config.toml
d_model = 256
activation = "tanh_gelu"
qk_norm = false
bias = "none"
tie_embeddings = true
init = "normal"
init_std_up = 0.02
init_std_down = 0.0047
lr = 0.006
beta1 = 0.93
Each number is 500 + 25 x the weight over its row's rms, rounded and kept within 0 to 999. Layers, rows and columns count from 0. Numbers have three digits each. The size before them is the row's rms in percent of the matrix's.

# layer 4 attention output, 256x256, rms 0.0966, rows 0-213, columns 192-255
091:481464503513494551536494471444478532471495503486539503544447522503526503564492493469469497474506481517505485554459442476490463527478534500499468542464520478479537493501469497520472485504546495
089:549465495513520481553475515566478533520520467523502486516450551458496450466516515489471524528521502497430515530507500527517501507521442443471500508458465484540451456513513541473516434488546491
108:490548529498450480485498497502443507543573535493516504522535504498483465474473469471510470455518539501491501509519525548486476447489479508446473492543478474490473469487509532506482505518502503
100:544509477460470499504531475487539499519482513532478523519519515470444518489493538544480498450496511510504519414527512502462497502481453519461515475520462499493469533521459485541511455502531501
098:520525460470521544480514503456550450507511544503469470485489527491525493478507462486467476563519510479529547499514566533513520508533507545481531477477519503458492440476538514505520535518416510
105:525539484486488501515497486501457462556516494497417469525474551485472501508509550509432504518486467541459451511465476486475481461521462433449490506534443467510502482524504479491546496516469480
102:530470469507442503537502501508486476531485484506491485519448524496528532461500469495509530461502502474491507515449462530572493497555536472504524478534450531473516524500494492466479476495552468
102:490497531529490547534529484570488476464480490576485563509486470481545469505525500474503514491483492478505498500519489525476522486486519418507421472516468525463493475471502473448479483489479537
088:481493560490501559501500491527474516511503442518564499470524457508544523538544481454469534515447464490489499525473466477476569523523487466509446485487571519548538490505505491490530509488468516
105:518532522534505468536464473483520505508496524536488466488474463524477511543490504462540456501500533498464535521529471491554494487563503504579494432488518499532501512472528576443500527495534514
097:455477526484467487478561542532468538463504507488467519508554468480507532501533498484492485486515482495496521508506492527489506498504505440499483488476548442472474493464499463503465516476536494
101:494534482552492497494514577474475514512483522506543530467482515522553496527402480493514578485513459471510508486558510455535479508469472463555484501539504506495512501498537497491500506491530500
094:507479476483539514502456482443462466504475553483519504473538496539532511489530459514486487479513512530540529484525479457499493520489488534531542525475542512528508488440504514491467505506487545
114:498540492510571515542487488533466489497510497473507499524498448473534497453465525488499564511509523478532506477497460480536524503465542519480493476487537475546488480463484520544487472473455476
099:466476449520467504467520472526428502475515515490507518505504539455511436491548488528505490508497494536527495499531526517498487516516556471445525435457461525523453475471487480514499515480538507
109:451552471541487473501526487562496444526535479466472505504531486543523488580468521477479546471478461462501448481576495498474491469475498476507515510499504527461520502511538473507459524515506527
104:527490466495562496494511530457543543483523514514468485515540531517515516513513525476455530586481434500430468523449468505558537509495519491533513513517511509513459459491486499476550524548509483
106:512498517429502467484565456506500511507532479518528474542421507502469488495504463521572425548469445524523477509527518478521457529531474482492524519515517507550486467504473521439494504526532519
102:458517494433524469513537518559523525484514561499544496495451501492470461492524464486531451478449539503470464520457506511510476513467489509538448510538487519436492474532486451509513483520489506
109:494478539536510531491528513469475487506488504455473444498492498521567462556488505508470493487486507504515545518513499503456525543524493573490501437515463478476481464445477546548491542488481476
103:462531465528485469519503524548565520514492475479534497478511525539496488524486502501514445508471481542436518491529525489534448471464484505541508534483483521504511502551502516502502495472493449
095:508526516472490527569535519486510512517549442546535489497473493489476464526509497511550527503509504472489521481484532520465531502521530508501509460448479541507462501554508514476535521485520418
105:501482505527491470523452515479540578494524537521474525451549512506537551491489480520459540505528478486492463519447506508479558483494499472502511576521484526483519457507570484484524544526473517
109:539512490508502494557481503518496486544476434489569489501490485539445491527485473434535526476492499512511526482566527525570478468496487484490479518437452452410515527529526485499485489473507547
095:453534457504449448440477537490443530534513461497497500471573484498459496509486466466485503488484527484515493500447502496434494503522491517540535556535500520508472504535521494470516506521513541
096:453552530489505500446527503480527489513511540488526525495500514490536500546515451510558498517522454435481495501507508529531483537493518503515478483485574524518466499495491458521479524518445502
110:505536493491525495477481429497496539487492510487508526530506477510464488509432497508509498562471530477479497506481478482488474488525518487507482517509531462464449523476531529526464445563556478
108:502502508486492484513511462466487508485504547518474488498565514462469515496466529494510486492524504500524515556489452433472535504499471499543537544558543509511481522458475476510461502467521522
105:503462454545488496502543521509502523544511495486505510534497442494503517501493488533511516464443502560529505567521474513500511497544507503500548482512483475494502534539516539516506513491473441
097:517536484426498540492503487488556470538499519525468508476508481467488511442482533475508524470550499461539509524480516540502499469505564493451522478476500486516516489504585446489483502517464517
102:511542509459504509502520494474455480489490478554432480502540531503465521515518477483458485537514541516519540449487473483504492452541511526469504416520524508527453525481473505467495495512491535
090:504531526485482431497510499554453505459522475506560515510492546498451469540509506511510453533498509525514518503492516483512525500519475497507482418526531494515473529571522554482492536475524465
106:487466470474550458540554532510496577410529524475490472542458470483469474514497531488481534440473552501513503451471531551498468465510538495467512477497493456504412482558479512524440528529498494
100:477527452542519476541468548509464529536471509464511568479474534461515496533444530466470501484519455498467506539490488501481462517447479477478517523520477503486504485472461520530515536507481505
103:504495464539562459495494496472501469479517541487500500480533451538511507562454480548489500498464480478476532506543494484515554484488513500515543544489545502539522505506507484446453472540438501
102:491409499482491463573511475446502539478502515497491492527528491579477521527488440480499548507483465509486461497493476518510472550508490489522497525485452551481534514513487479485460492490534506
102:491537498486485529448581512521504489514474509534500516507493497510482494494464477530493470484485478465450510521527465521491477541527475502493457526517453500447448490518513509420496514528464476
101:505563490522453475501496537487478465494492483496487473477484529500506495530527479487519503473458471473449490461506527475472476539499506548516475505495459516462492492435490499503526492465459511
104:496518497489493496482545435428490458472523513478463508526463523534554511499444533560497474497526524522477499480451488501555541526490525480551538508510500454545510515473518452477523473494531487
097:543460492513485543508487488531494525515476480473477526468504462538488510487571489482499521566482499530536507466492457538446499525496485474496517447463553539514541484537502514522505484506521504
097:473510531501529536538536448441486492540472458490505491491464488524505517540500523512448460473472506493477476525565496465513475521495434505518497533428517489438477537450497479546528540469459476
102:474531521454493534523509484469525456529453550472514482515494510521494474494474516493536507486452482505481526481503528519486502462472458495542457487498513524484480540468552398465520478532477538
099:488489514534482484493464489511537501520499459462512454527509457489536525514548490547481503500498518524509536454536503482478499465508530480514519477498506461483504502468482555494483547538480514
095:467484519514497509535502490450525462496486481493489533545455582491528505483568511464491507516470431512488518497462498493505494447513465501478472491473466534494525462481453469486513531438481534
094:477476434491507480495514519534552506540485523517513525536475477513528500512533487545545457470481540505539516544491524514528493529472540532501476451526495485487521477488514448497505556518488524
105:505564493485513472522565483458520502500541503556488456543492486494485474478437522518489500496501428551470512462503480446526499516528489488495552495487501490519426487476480479517488506457521511
100:464504449529578480489445475492468576481507497516525508477521506510472530538515517455547484488452471502475459484454514468551543507517569500514484533482432500541472507462523535459490499514531475
098:497512488477463539470519579499457464461526483530492474517499511522568509491471454501486530502508461532491448469475571527525548534488587496457533532513482513457490504558508445485483513549472469
091:506490465522477520492529552496526464543520530520515559423454501490484467543482506508527494508475481445522538488464535500465499521543430531512505466497448515559464490530522512506512527515519500
104:448527538573528499439554504508455518497511478499455509454498492458476501497494480472519539542472483484516472497525544543451493470491465450452562505508454493503478509487505526538524467494477515
096:536442551541482522491521443493502531481495473520481520490473493507516515461465537485543530503514470493477503484509480493472484479437466547481493548466462498501504509499537501478499457493519514
106:513529411528507490497486483484487480469487502492508489478477489462515472505496497498475484528534596549472506536487461510541489473511504576537526408568488525467462448474473485497520517516494473
104:470497515454472474500433530477539526538466489531496463475525508443489467521533522465523519458499521500508458521448467493566528472471484491509492545502535495508528531469501473523526542408544504
109:490480498495520502504458478490479519469464560470467505492509496450526509548484475515536499503506456527497523476498526543529481502487476425500535465529493488469504459483504552512508545452480519
092:501489513554517516526477488486483522551580490558471518499512525452490494507528528517495446494489490555485511502450502450453449506550457497503512489499449453479478496520444538469470552443506531
104:467511541511475416544517512494514470516521524448510451564459485505487485488495473466506498533471539483496476493451493512457439470525474504479496473513499452510484546508433485477509494515486565
096:481492483522521482517556516483483509398494509516502453499483541466471496488475481524460553505544504503478514519514504571479487529472530477487492532571482502538531526517504519570465512487496470
100:513489499509510525514502446481480502491482512510487530505556487481527517502521535478496459440498545459536462520500407524576498485469552507484487405506515484531463478503546520517442487480466543
106:482529487435494547495520487530463509515486525526521540492472528518440464488484556541538464554532525442539491473509543549485538517469532489499471474482496457471514477467509459511475487490516443
100:498516501500481512485484480508558488498467457493482443476490507460475523481531485556489567506480484477479488467496499550524532497512552563463555495468499456481487540465545523488505477502516459
090:466521497490502458482500498514487456552485508465486488461495463469560519491512493500535488549502497531503488541512495492452495487530520491501535531490510513555479472432527534453500542487505561
100:485451474467478443481470459509545494489515512523530544466478515495507474523524459508518512508461488487490438536460519495461474509524486523548499565497527551476485521537511500522528472510518482
109:521501473491469467431463523499556511544493458467556501503523495530530541469564485487514521514499480463450494486501514495509499508474545443494535485448528522541503521505529544485474543559507516
106:513487491485544486465530502560519482495552516507536477456503501517476487481527491489568475439488524489466514508533527438542452478513469473520559518487518518518522496503480564476477564474484576
097:530481490511462484490503501519520474520500526476487586481488505476525486512487475584507445546441511466498491512492471507492514521507512594528498501509512533539528495500496540462499471499465488
098:459500482527485464496530519493470506500484538500498483495486562473466483478509533460541457552444492432445519476499509504498470489542529516566472520506440494524503498506496486461484515489490453
088:450496535479471515495516475477479498481466453461499543500505537538474531482494482516472532474553505512508518528482502456506511487528576510523491536469519472540544523529505509456499423506568494
102:481456490529467523484552510517480471541462514472488555525467488554530506519492506476464449492448437498463426517522479481520458508482535519479480506552502494499524524542459526476474486470518452
106:469454499517530579485512519543493521453463456493485548518441497514471509471485492506482515492483493488521470470528522525466509520530534486484474527497457527459487489507522535501482477549533501
093:503455484509541478551522542454500478490535511448542494509497516451541495524438460562494501505489550509513504519468480476497503522482544521485515544470497490480476433497523517516471524458483468
112:484450500495548485458529492496517466531491556521545531506514495502540487525477490536489511480591502466498524500498503463487459520475508492501544481516511502502502450540548523501501450537493519
099:520528463521523502477503508520478457478465460518547435528487487534498523474434528481471466497487499446458494527508496493519522547515546524515440524472530508488494544486473463496519454487500501
110:476552482498528476554484492532525495490515412481499460473536518481436509499505480524486488501522465484507496536532509499506585514563522482522464484468482508450494531480501527533489517460528450
102:493479546505531538464474475439513491482518426516509486469567518481489532454497512464478488471555533528512521479514534507490498489522548448527511457480530465488482480451537475545484502573508485
088:483495521474481509536464496436498487465524477469509442522537476528487488491566443510451472457490498564510454491485478473523501533428507468499495489490594508471511470569471503523491485480504533
109:508502470520487547527474467493490476471464433497456547461521548543493458481435525472488538486468522436501518456483511492510501525470516504483449526482479546498495499497517498510555535485528506
104:457515519511511465500513506519509550501502530503523505506546480549514505518529487496547490487524481556484498500509467452555497493454485506577463497490491469445546528506485491544490486533460460
092:462503496541510498480463483508542484512479542509440461516502492521465497462496497483513484506494513511527510505577544502476471469511489501541452449494481528493535548525521509487544456510490514
103:515446499504510472509506491461467489535482518480486490483447479489559506470487507470491466470538480517488519553527524462501484507543476519491498473480514511527517486542502488440486447500440505
107:527516450516512502540502474555512474478480504516570507506469492499480546515550477502515539509459491551512519522470489537501506491517515450450523494515523516493538468492503503483482522528442508
106:525513524472449500473465502559499483551516493527427530462504510488559506479510514458463510516582548439494497492496454489486467462499471550484483505539557514499518503517498468484516481526480514
103:517452479510461512502472545463507525463487516530484499530564461515491494525516536463521510457528507499494534460498466558426480476479513543570510475504458517509481558481512488424524464512533486
102:431516510437541491470483473478502506513513540499512524518489519543519464490467525486464491427454484532489499462465509509494413510441529518505487486501435496500478501497485441544498565521508502
095:516500462523525494508486519491543502449482474504511459437498545473454482527515489490545581493511498502505470505521500532583523503495493499515451519512545537558492462523508489497519477526441462
092:476503462520537522517545476528462506504564485495484552507511515485483495479505580513502515496547473512492503510524461485472526436524502474483520494514481451471477481466489509497558454493451472
106:486526516463492521489500492493470473478497582513511509470459544531513445490538528470502508535475467506485490513478497486521486510526476472506509444558475498476605505492518514516556515507450436
099:530514506469516533511495457456499511511503527517510472482501502465496452500488497479492511581556491516496501525522527548527521511554429473546526503520567451500478526486490486481509467478507497
100:492542500471549486511465488501539459468472516455507476491532547478479502534493503500465503463562513532493497523511472511514510467510503505448509545459441498508483516421481511491527490449517501
098:493477528464511512516539585515528494546476482479493494474504492499513505434499492492478503576507511491448480503507475553532549487531468533539454542518536491455485485518477484516504525492503487
107:545492469523526508532436557490492467488447456463500499483518487478497519529499506471516498563532543473515519538503529464448503497513478582505461495504507523507479509547485508512517489515444516
090:489519514496450531513487510450483520531482454518507534426492531526506521490527521444501514525522499462458461495465541463482575488482475503491471512488441517472508488491490468524522517515502559
096:477457495509504464449442510468493533542464498498547487542513507529481556483530469503484494525513490554484507513530550482470573530512492486519510502514520502529498536504461519454490487548488490
093:529467478452464499521504524503507448478509489494478537536461527536465519461502468548500540520526502461516502558473506509489492470501517472542480512483478463463546500527509442514541481494489489
102:499532519558529485454466506506504524507456557473526510500465481475485493485534510572518530530490483481457508497491488454491480518477460510506515485507504489501481465488502548517528525511463497
104:505481487483513515516506478415516511488504532526462569465465513504503456524474502516496457493514484532522525517502545447458500536506494458548493520496519577467458502519510462484509532463481530
104:518555490487510507520477498492523489495528548526455486511530533469502472520515475525528504498468531498472552487458485468499445475529503486524485531494556486503478494466490474463551435511519547
094:560461493500487541535541520498499466413461477489549484465500451538488502519462518481503528537488584493495477482456479461503472501515462458517427505544479503475529481543463475491499447473504445
107:558534505517500445439454453519506541550479468515506486493502529516518469418509473524448455470502523556462443532496494494533530490504509503500546451483432500445539515490513543529452503513509495
105:516508487511517444490519557543529555512492509527493555507546500521489510461495516518504492550540476498528505503508518512463525515538456487521510490474470500462483446457475513532511531479536477
109:507468524484469472506505443511483453436541472509482472499507479477436511498516483547527517538531554494498456485561493515494485514500507508532541499501533525466474523531487487556509468547503506
104:472480500508460513510482526453473457560489485482522474507499529514519477521572512473510472464508484485518490453473518490504575465532506481433529519498533485525535461474440527449502492507543443
089:515491451521477498512499491459521458498531452506480472492512466523526567473483510512483502531485519510518438462472515512509452443530509542558512497514497518490519480508536463497478540506497503
095:504472510474487505533492544467474460491529520483546512508434482472519498545458494506524490496504434503495450531519476522501527506521522482462518502456552485523522487481498536491494436508535431
104:480489546463496539509492440449461475408466527492449511489514531552440484472497514464493508581465447494510512433497502531478496480495473487477487489503519491508476543464477452536475493494517546
104:511504451521448476530523552474465512505512463508538481475506499497487520518493469456516531521561452497513449443515515536523496520505504483524510482565540519474513499499533509513500478524444491
104:504595510504509514490549491514503493493528452547526466494450518518478461485481560510499458492482520475547570522479495480505483513469567515523505470502527506552511509509513525446471530495554516
098:508512522466469524439563434465506448504519485482480513487456486522507511511516507539489517467482476573511440445486530488500475468477519549518563493483496497500500565539495474563512534478531442
102:502480484543495527497514536484522462545486436498532505447515520498489461517524431491522466510533516484499509524514516524510495468498449545455477534510517483477490546500517489489449493554467513
111:529515479528545501529516517507488552530421480491502516509505493489486497484511511499479537496512527501485579513476509469433481506483442462506515513477422484489501558513471556443498491542482502
099:561515511519501497499429526533463506505513430504554507473484536484493479458512525461481519527436495458503445475478470494467490479501469492402464502444498484529558529466465483489559458504508509
084:500508529493506500485505458508437523490529475466499485493487519492464478516513490470509469521468546503520526496463515480486459554464500483480482507502457509505487511545471484518476486468538496
105:503473542451496477494463490489528528506515517491500523524526541513507492515519492476501516443498469558471532519488496535549520534499449508472447519505508442505497495440476427522525488503546492
090:496527525479509529510561548538502491483505554525536552473525458522521516492511453551493516473486483476509515462530502525518576498538457512504541449517461542493507519492438507489470520492537487
101:545486475528488511490502475490569532511469549488510484529493477560495497522554501494512483510503480543518556486541527514480485483517531503546447484512524546518518525506527542500496452460533478
101:472556484502510481474473542481420472561476526470490447485495509492531494491512489478538535512489461488497479513514497493481469488489494543449511523489528499509505534467492550550523489501505463
103:493449475511472464509471480496502497496488497455511475509500462480486501527506500485513551554552544501489424456554514505532522528502534513525520453519451553522465515477513499463528502495497519
104:461496524507443495488542534505492485483488455475511494524506501487494498517510526486529486504481519478498426496514541438533467534495507468518481513511601555497525460472470525520579488528560570
096:536516563465496505544551453522516561496519482546477453502534478471574501510525513458512521499531530507463524524534480498511474510519489429491465496484460490486537543529511523493494501488446514
094:609476555498490571507502497491530506490522481510537527517498473487490469483473559485463523502530491518467545522490507517532523488496457528474464492500508475471516516549482512505427464534451463
098:483508454474534512449485514499458448497477534517530481534478485476511509498499501529500474511489515554518487524541494537514496437450499458548513509476471458483516472473535505537455463474463510
100:457520510491528498499482465498478493476494569495453500502470526523460540529526509459497479481448491500529456539442486519548527505467512582504537512497487464474517493483543483510473529523502448
098:493511490507470544551540447511528461525500495487501495541507477492544470531538505468502470504544537456489496488503465478492489530482484490488519497497540474555486517468500476487465478492538497
103:446494534533506532501500484489521517520526499504468480465500472484497498506488500525508530445547488436497509531489528484448468510529507480495473508531517475461502564515534500536485516509553501
110:521477482479483500417475514451526514508453476503471504495497484522535491497492539544468493508547451489477472505503468480487553463491428505546510510481528513464550519505461492549473495496503441
104:507513509506495462449479478515476514499492533502489501539546416521502487467503502532506515474488430528465541523457475479516505565518483523540473474497506490519518502518489481525485525534538469
101:519455468490488482540500506456520469497473536493459491527468535527514505558473480490511531490561513541512521505523547515461505500558513491453532522517557515472496533486545508503508537473479574
097:499507474486526460501512498524534483455575482447466502527554528506464476477550503551457509516494540493510512514461469541437500473478511494492509455451527490500503422538497542523562516455523517
088:515456525447462487498545506494519492475466530544490463465516506487509486522550510539501506522524475519497501490502462533499494494429470469507504459525530515505533510470548507575505498446524562
096:526466532449454478502501454522507480526525510557529526526463465452498501468447499529445506544532504511511559497487480512483509542529506531505505447474488512463525498576489479492523562468493483
100:510475484505508538566511506479588501455478514504493531509512478529494540486500479461535505462480496454522483480497500499536535503515534509548460548494482492577504519502520532483457524508537499
100:531504550517468481511487551487451523532461510508488519542477523525475489510546478494510531477541468518540481501469499505452470540458516479472497499466500437490455494464515476541512500492517540
095:491440528512563572510541503535518489445520512478484518461526455498526516480475468492494496471504512521559562492526461516489521501494505515542510539495532534509465469524495506438504482461517497
100:511505481508524531537494496552488524539519532537519498531524434471506527496450478464533503513520525494458483491497487525526474463457434518502513510527499515519518526503434518509507467480524548
086:502515539465451480501473494491495485525542488501506507539480482481511518476503504467578427464540469505495484478498549469518497536545513512506505479501544470460489493504482523495493528518474527
100:527494488478490460564489545497502573461542508517490464549492457445479506485476490542490536515471531523503530493514570488495482524453500454483463496513507459547535442520535528506535500494501512
106:514501478526508479460480525495475542541469497503524498499546493513464479474474505501523493504512536538526556460500499534494468522530493506487505501532483482554464504481482477452550453496463492
093:518522530527526451523484503513514491480487517507504501477506513450534515506476543488562524494531458495467492527473527498544496543520454475456502525484453514514485535447514488580511502508499555
099:511480422518526445437530461474457486471506496502543480509503522506551503461517538535463509498490558502512491538495508475503468491460541476492508490457501527518536518478502468498517508488436514
103:566490484548479460482528457511503473526480502519495489543542510520491537471510456511517507490533492569500458492542485509508505523515430504493547543510537485490495502492522478497495502445500487
109:523506533480511481526521518539517483499548498514482524482489486526473509507443524511516514489503533493534466544483495491439474445505531504456528523471519486497508533515449527527502504489520493
097:519440508519503495464515506505504464518467502473461537534482502492521508475542524511468407480498509530485522509494510499502511487498503469497496485512496490521509468479506446493531509523467460
091:508526470516525479509527462506478563513515482522486476495483511538457496534519484514471496436521519509536522518557432501545507478496538534503484518532487547476497490464509484453468478491489456
107:509497518549525559486502539553522488521483481471470511518505516524530528530483484456494523510490458557511502535539491523504505536512435456481495528487465455465500507500489470521487506571511526
087:475535487536492508495520519471472490456521554485523503486481509504518500530496502476485474483526424519502522559485522460468528510458459525542509472523539520521520523520507505493470485528486483
100:477510549500525483520514458503494453480526546525512444516514532460491513529476504487506499534471501530485537502469463521504546523499485465530539493513444486432524478458495502503528550474494477
102:510451487528477549530532525511481497481537445528472520504511542552493494483453474499552478528451509471499503469495502499505523551470524533505466531476477495529541469494496484459496513502520534
099:575462458504528461518498534484499575442460470500528521482495522543530543460455462470525504504500532494515479453464500533583489516478491522518492467491463503537482554494526485532490503545504511
107:458466489525508482526470501512475479515428576456490466467469537518468467548555465527457475514505481519485524541480518493479504428488479529497455535495512506446518528522465495493509508487475463
111:470477488523516472508505470487538490494506562438464533500508505561468543504497451480498490465498547470513465453486529565537457502483519507489487552506496481436485474461523490474520516467518501
102:506497488546510492517524459457507510497489460496512499520507471474483455513455497537485458525522573561496558512545509513461496484553531513541455520506498536505481492497536528476480471516507420
101:522501463475509476534468517516525501498522536512513510525463487494519517493490505453500496515509531485544484543522520579471507488545527500490520578459482467497486497509496461498516539479455521
092:489492498504523512509519473511514489512509461554509504507531513500511509514516506516478432531520549501509536504512492515476483447492493511512444537467531535507551560513494523501498432427482550
104:456448501480447529475456465500460461522474480488492517559460479523541513519529496510503519565532512524545508513473513458520473526487519442492505471561559459536518474494472461473519498530459498
100:472497534531440478519473519474516562493495468500483532498503489513510500522536492526466522428525476506467456508499550461507465481532508505515473547478549488525530528519458503513488535469505552
097:480502518519519534514465465533485497458523501518481456446521491467535468457505498502442511500458502523487497494500505510513482515521478481499496485516549499538461529541485516487531493493509489
098:509488505465525474491458488513539525534508497473554472450522524488508478486526526493507502485472513474437491479498550531527462411547529533510478478447508464519478486519494505537532531504462518
103:450493524487539479441505520500503426460505495509476486502465521459475460494518484533497493476453448483532502495486498524510515528509539541516516463476513531521469499498547527511472489513497486
095:496455512499529533495536470479442480480505469560462487547517513516488564536523479426480519487475511490492443453511515486560520532498436482540497467503476524452492408481516461473509520538461503
100:553518524521460486453510480516536553490508511489517522488494501498484513507552474544522487561471477514489536505490506513514492474490452497528499518507476526519505507533507484475522452543484474
101:514449504489534498488482513496513563488501486488524491491481463484468483400528532492516493509509486484484526496506509505465495507473486519512484509519506466497514521499463481511515502472518421
092:536503560474507522512485490501494536497463518500475489480486477541494508469510512442487460476517500520480553481519480541550535512518492512481499483459483534475472527492513518508423445550454492
110:590514514480507497524520499489536522474482482532499505452500534493444485560483480521441517520502507510481433444499462489532506515501483444476529526556516541517469500485488504499490447493521518
089:510535488526513499475523520510538449488499467522500500516481485509508465450512544556478483493527493538498492466546501498502518509546459517555478508454472470464539458480501466486501520497464510
100:562552519557498536494477518544505516511544487530444438554521471517493552500509496499459527473472422518506532530474460499467463526530493533523506499510473505477490445488495483478507479496566502
105:448494484473482514485475523507477496503505507492509529506490506515524475511516478516494451554453481495522558528501554470440506497499501504490494547511539497472494450478519503456486475504469497
097:523556531447551408473547479514512520519464495527545516528537476530487515495510532495508477513519522494500508493486531504505464467580517450473494517527484508509469471500494464500498544495469540
095:554492444463516490513499498523527498496504526538577552503480510488480515509492457529517551494506531488502462512448494549515457511482483511445463460545496503489474477517505441461534530489519484
101:504468486503478503528452528458500507540504530495533478416564459526497477568546521507521471531512464482527500464523495468495525561504501482527455490471481471573536508472480490510480440486542516
113:492551508504479487508498533527491482465477540492440480518522541489511502465495474536528500515475455428475453473526502508523483481455501500517476445500475476499496515475575493548498493485536488
105:494472519514537483493475514460491508465520447475508521542435527506495535429431499493589450499498474489551503485516507461573508540503525491504464536503495490494505453502478481459539465514492469
098:517513525475519513536483447543542479501560430485499470469496526528486489506466492486513479526502469551524484509535482495518480481442479494456553494444475482478525489500501513541482494490450529
109:509498510477551514511437488427469525546494498488527515467510492457490505453462503485484508506531489513559509469472524484510474486475483504529509481546459457520508508478526479542518485495455572
098:489483532498498496514495513516516510517479530481477477490505434565487512527557467467526442497467576523536547492524478515484536475497528474483535429450512514534495498515444536524461538494511517
096:491466490516450522532489520509508456501516471523514496538483519473518472504539490504470514468508514498505484521530518569480476510539518504467481488503502506516473519512517533488540511502469445
107:449458497459498504500517494500490530509486500482483519507449474485493495514525478524560549475536521475521524484453479489499478545456524497467487543473506498558534595507499493521497427499578542
104:502510540469511496506509539460555503504491564473546508524511514519519453511494492547525483535517479530491515453468507472507525473472492505523553508520478457551511500482484468500479463535523516
094:484544455513490491491527533486458518471457465475491452478529482471452492481519518536458521470466485480493475505475493485510453461468483556513442471547516534517512460498495472539514496482537432
093:473550489506474486484517515522453577535475489474487493511467525467510517529513542498509455480477490499462495491479503493458498487470500523471574454532458438548466518452450526456440512524514511
103:536474460467507479449461523479532469519534491539529495491567502462469512471512529486509518532478507487521448478478482537528499463510471521489480555493477535501479440498499433503506478487506480
102:462557487482501522441514475517437537532457511514496569489505440495501499494528516502521495470495513475518475483496512485456505560489466497465468476507513523516492485513492515463482510533487474
099:478532488485531461519491558501465482483534528516532480508482517511487509432476526503522499572548494445511514464506522480474536527509550514524537544538498511467558427455479517510537459496530487
096:510492463465455465447542476511567521463504485527520479491506494497518565482521459543515529524487494493483471485507510526497455519511472466493466464490483500481464433501524492497491539561491485
105:533515494512499505505501513494515471505517442493455488539471537512559514463412507488492470490439456529498551458495521458447550477503501456484525508482472501510525505508502520442534522572505520
103:502500513502554515469451512505495500498501492492489521511516530506558524524445510506484504451473487511477562518490497505514512511500511510475503523521506457473508525524521488523487455529448443
096:527479487531458463481471465467496474490483507518454543456468471507502451482484494532461460514568551539557492542509514469464494465489512533521516549513527508525503555512485503477477464490466539
097:500468507495503517524482505500448492470498487509516517509473469497523514541508437494524478521508548525553487455455476516487547501493467503500510542504476480443517542512504577422481500514551472
101:470535500447483488489569447551479430498510466485472496508530503522456506489478444506512549494480511512486480517525432516474515550532494439494530515499476536493463554497490498479499477499518571
100:468433498488455481538477527533462532515537478522492488460501489532491510544464435499518502552487508507507516514504521453444556526484510541486513541474460501502537491596528528492533556508468510
094:466473485480508493494503532527508521500534519459508570503493536480495473501485544530515509483484509495457500511520486515528505497534521532536500522516471575547428473515526425518561475496508497
098:452520546482515483502498508502507422518518528512546465475523536537461484524547497506498494459485486475502492513511508493551476511472479511490536505457501502496509517524487469480477521512527471
102:503542538461512486511492547499550465527486539478520529530557482506489506539494490508534543519536445501483473512512537554465540559510459520491478488494479484424476502468514500560524536512559508
093:498534490515529497454517541521523497508471491525480423540505470554526581475496523460471494438463479454475501496506488464490524520454522501496436448432491506492546522467490435510499505487480508
091:525531494505468508527493500499496515519491456522522486518489529473505487496524539528539458510518556468468479519497483492535501509492464472497480461508519479553528501544503462557493490507455495
098:497497542528516496519502501442519495495506531458576477483502498530491537488523535503482492471490486512515528536479467493475541455513529503481501483487504479467510504514476482492471517479519499
106:482504566477458508520496522493509550519542568520514516436429517452547475448514509519509474531531531452521486515450484469483441484456474538524518539542493517531494499489469537502478527485528485
096:511448489517519508503439481531506534513517521463515559528514481466515517486465523482459483427551504517484490538529498449522511542477492511462484507486513499501546509506472464530488490496502468
107:534427543532517474480522485489518512470484525552499488504473455458547557499504563483475547514456534459480504514452489463559484470502493559451482504522512510502497487538510527523475550507462522
093:448499511521510556503459482479466501471484485470481430496532503489479509512545534446485551506493512541504524532492487479491521505503497494501514539516521551505577479485523549491511508482513498
102:540481531465497471510467499495491530501495502477538485519489485478534512485478466504478555541504487526502505521515479520531460532497541490523587502495541493494499491528481537505475524466511484
102:501488455454471492459497525507478510481440502493490485539469439523453554472564468537483505499488522518478499563506524517476464523463587470489505476507546546548532536530487534551526466513506472
096:475507512525521558471492465548469486489504434463578480483528480485547465453485509458453553488509512470452482529510497488478521535467477506508475463455515507462484470502535532512488481558503444
088:479478458475513520513520527527483545484498527463433423489440480513418533484533456488486492497511468510539496517508477506477475496474504497522540513509520505554504523481446566505480496539534485
095:504558508460477532479545468555499531478571495544518518466455470486501482529463478528507480470486517534506506506485483499491520546488504549432508470531543488490490515575501488503509476509512526
095:550518553472454546476488531523515508537507509499506478471484515540515482431550543518493505505488508435493505509477531508458480484502479516438479491444535514511476525494518500490493504517454495
102:483497466498470528483472506487522533532441455495490495587460488442525576458420465489493509472572497508548462509554532487543473477510538547492453539589459476464538522493542528505485504533530545
103:489498539458516518438519456555509464488524499495441505483491471523491454489513502498522475496494535471492516525529519495500504488537423464505503474477555560466468478506531520509506519538498535
094:514502511493439498520495487493493489513510529481502529513588495521479516504502515509492545552502536529568497471520453483447510468483470510513534487480512492515497503445501456493489518526429514
089:496493511507484560484529469488514539494515488483481503512483494482492537518514514523519493461479457531483518461507525556507530488518499451476536494499526487459548512532498525534527547482503518
096:482486516534483521511496545493438427464461491526471485556468498483445458484539510462480482548472493488495481542480507445501532492493487479505449451550499489495505476483462507501481507438522509
096:498535468478504468466497509496420554459485501495525482498509492535514527464505524470426516497475494519509520492442506493434490504491485443530493492524466526499477464491453487464519525508481496
102:513473519487452521508465478511514484520491521478527475477464511539519512569495511502482504485529520524476537460458508509524526496460478562485483482500516489549540533537461505529503561443481471
095:522540519493539521498484522547579547500527521481535494526472469477476444476443486525553511533478470535454542469464495522521511496483481497479499565505535434525503533453474477527524467471534522
100:528511517493491467492477481516508437488486471516464464471480521462471498539530519465516502560486515556508442452465479506499543505474490529514492547501489504463490492535517528490469493521510494
092:486462550509496543523483480548484470526554477452476513447524487450493488508534480511433438460494498505476472513501503504591527485484485526468460515453582480505503477543514517490521511478471519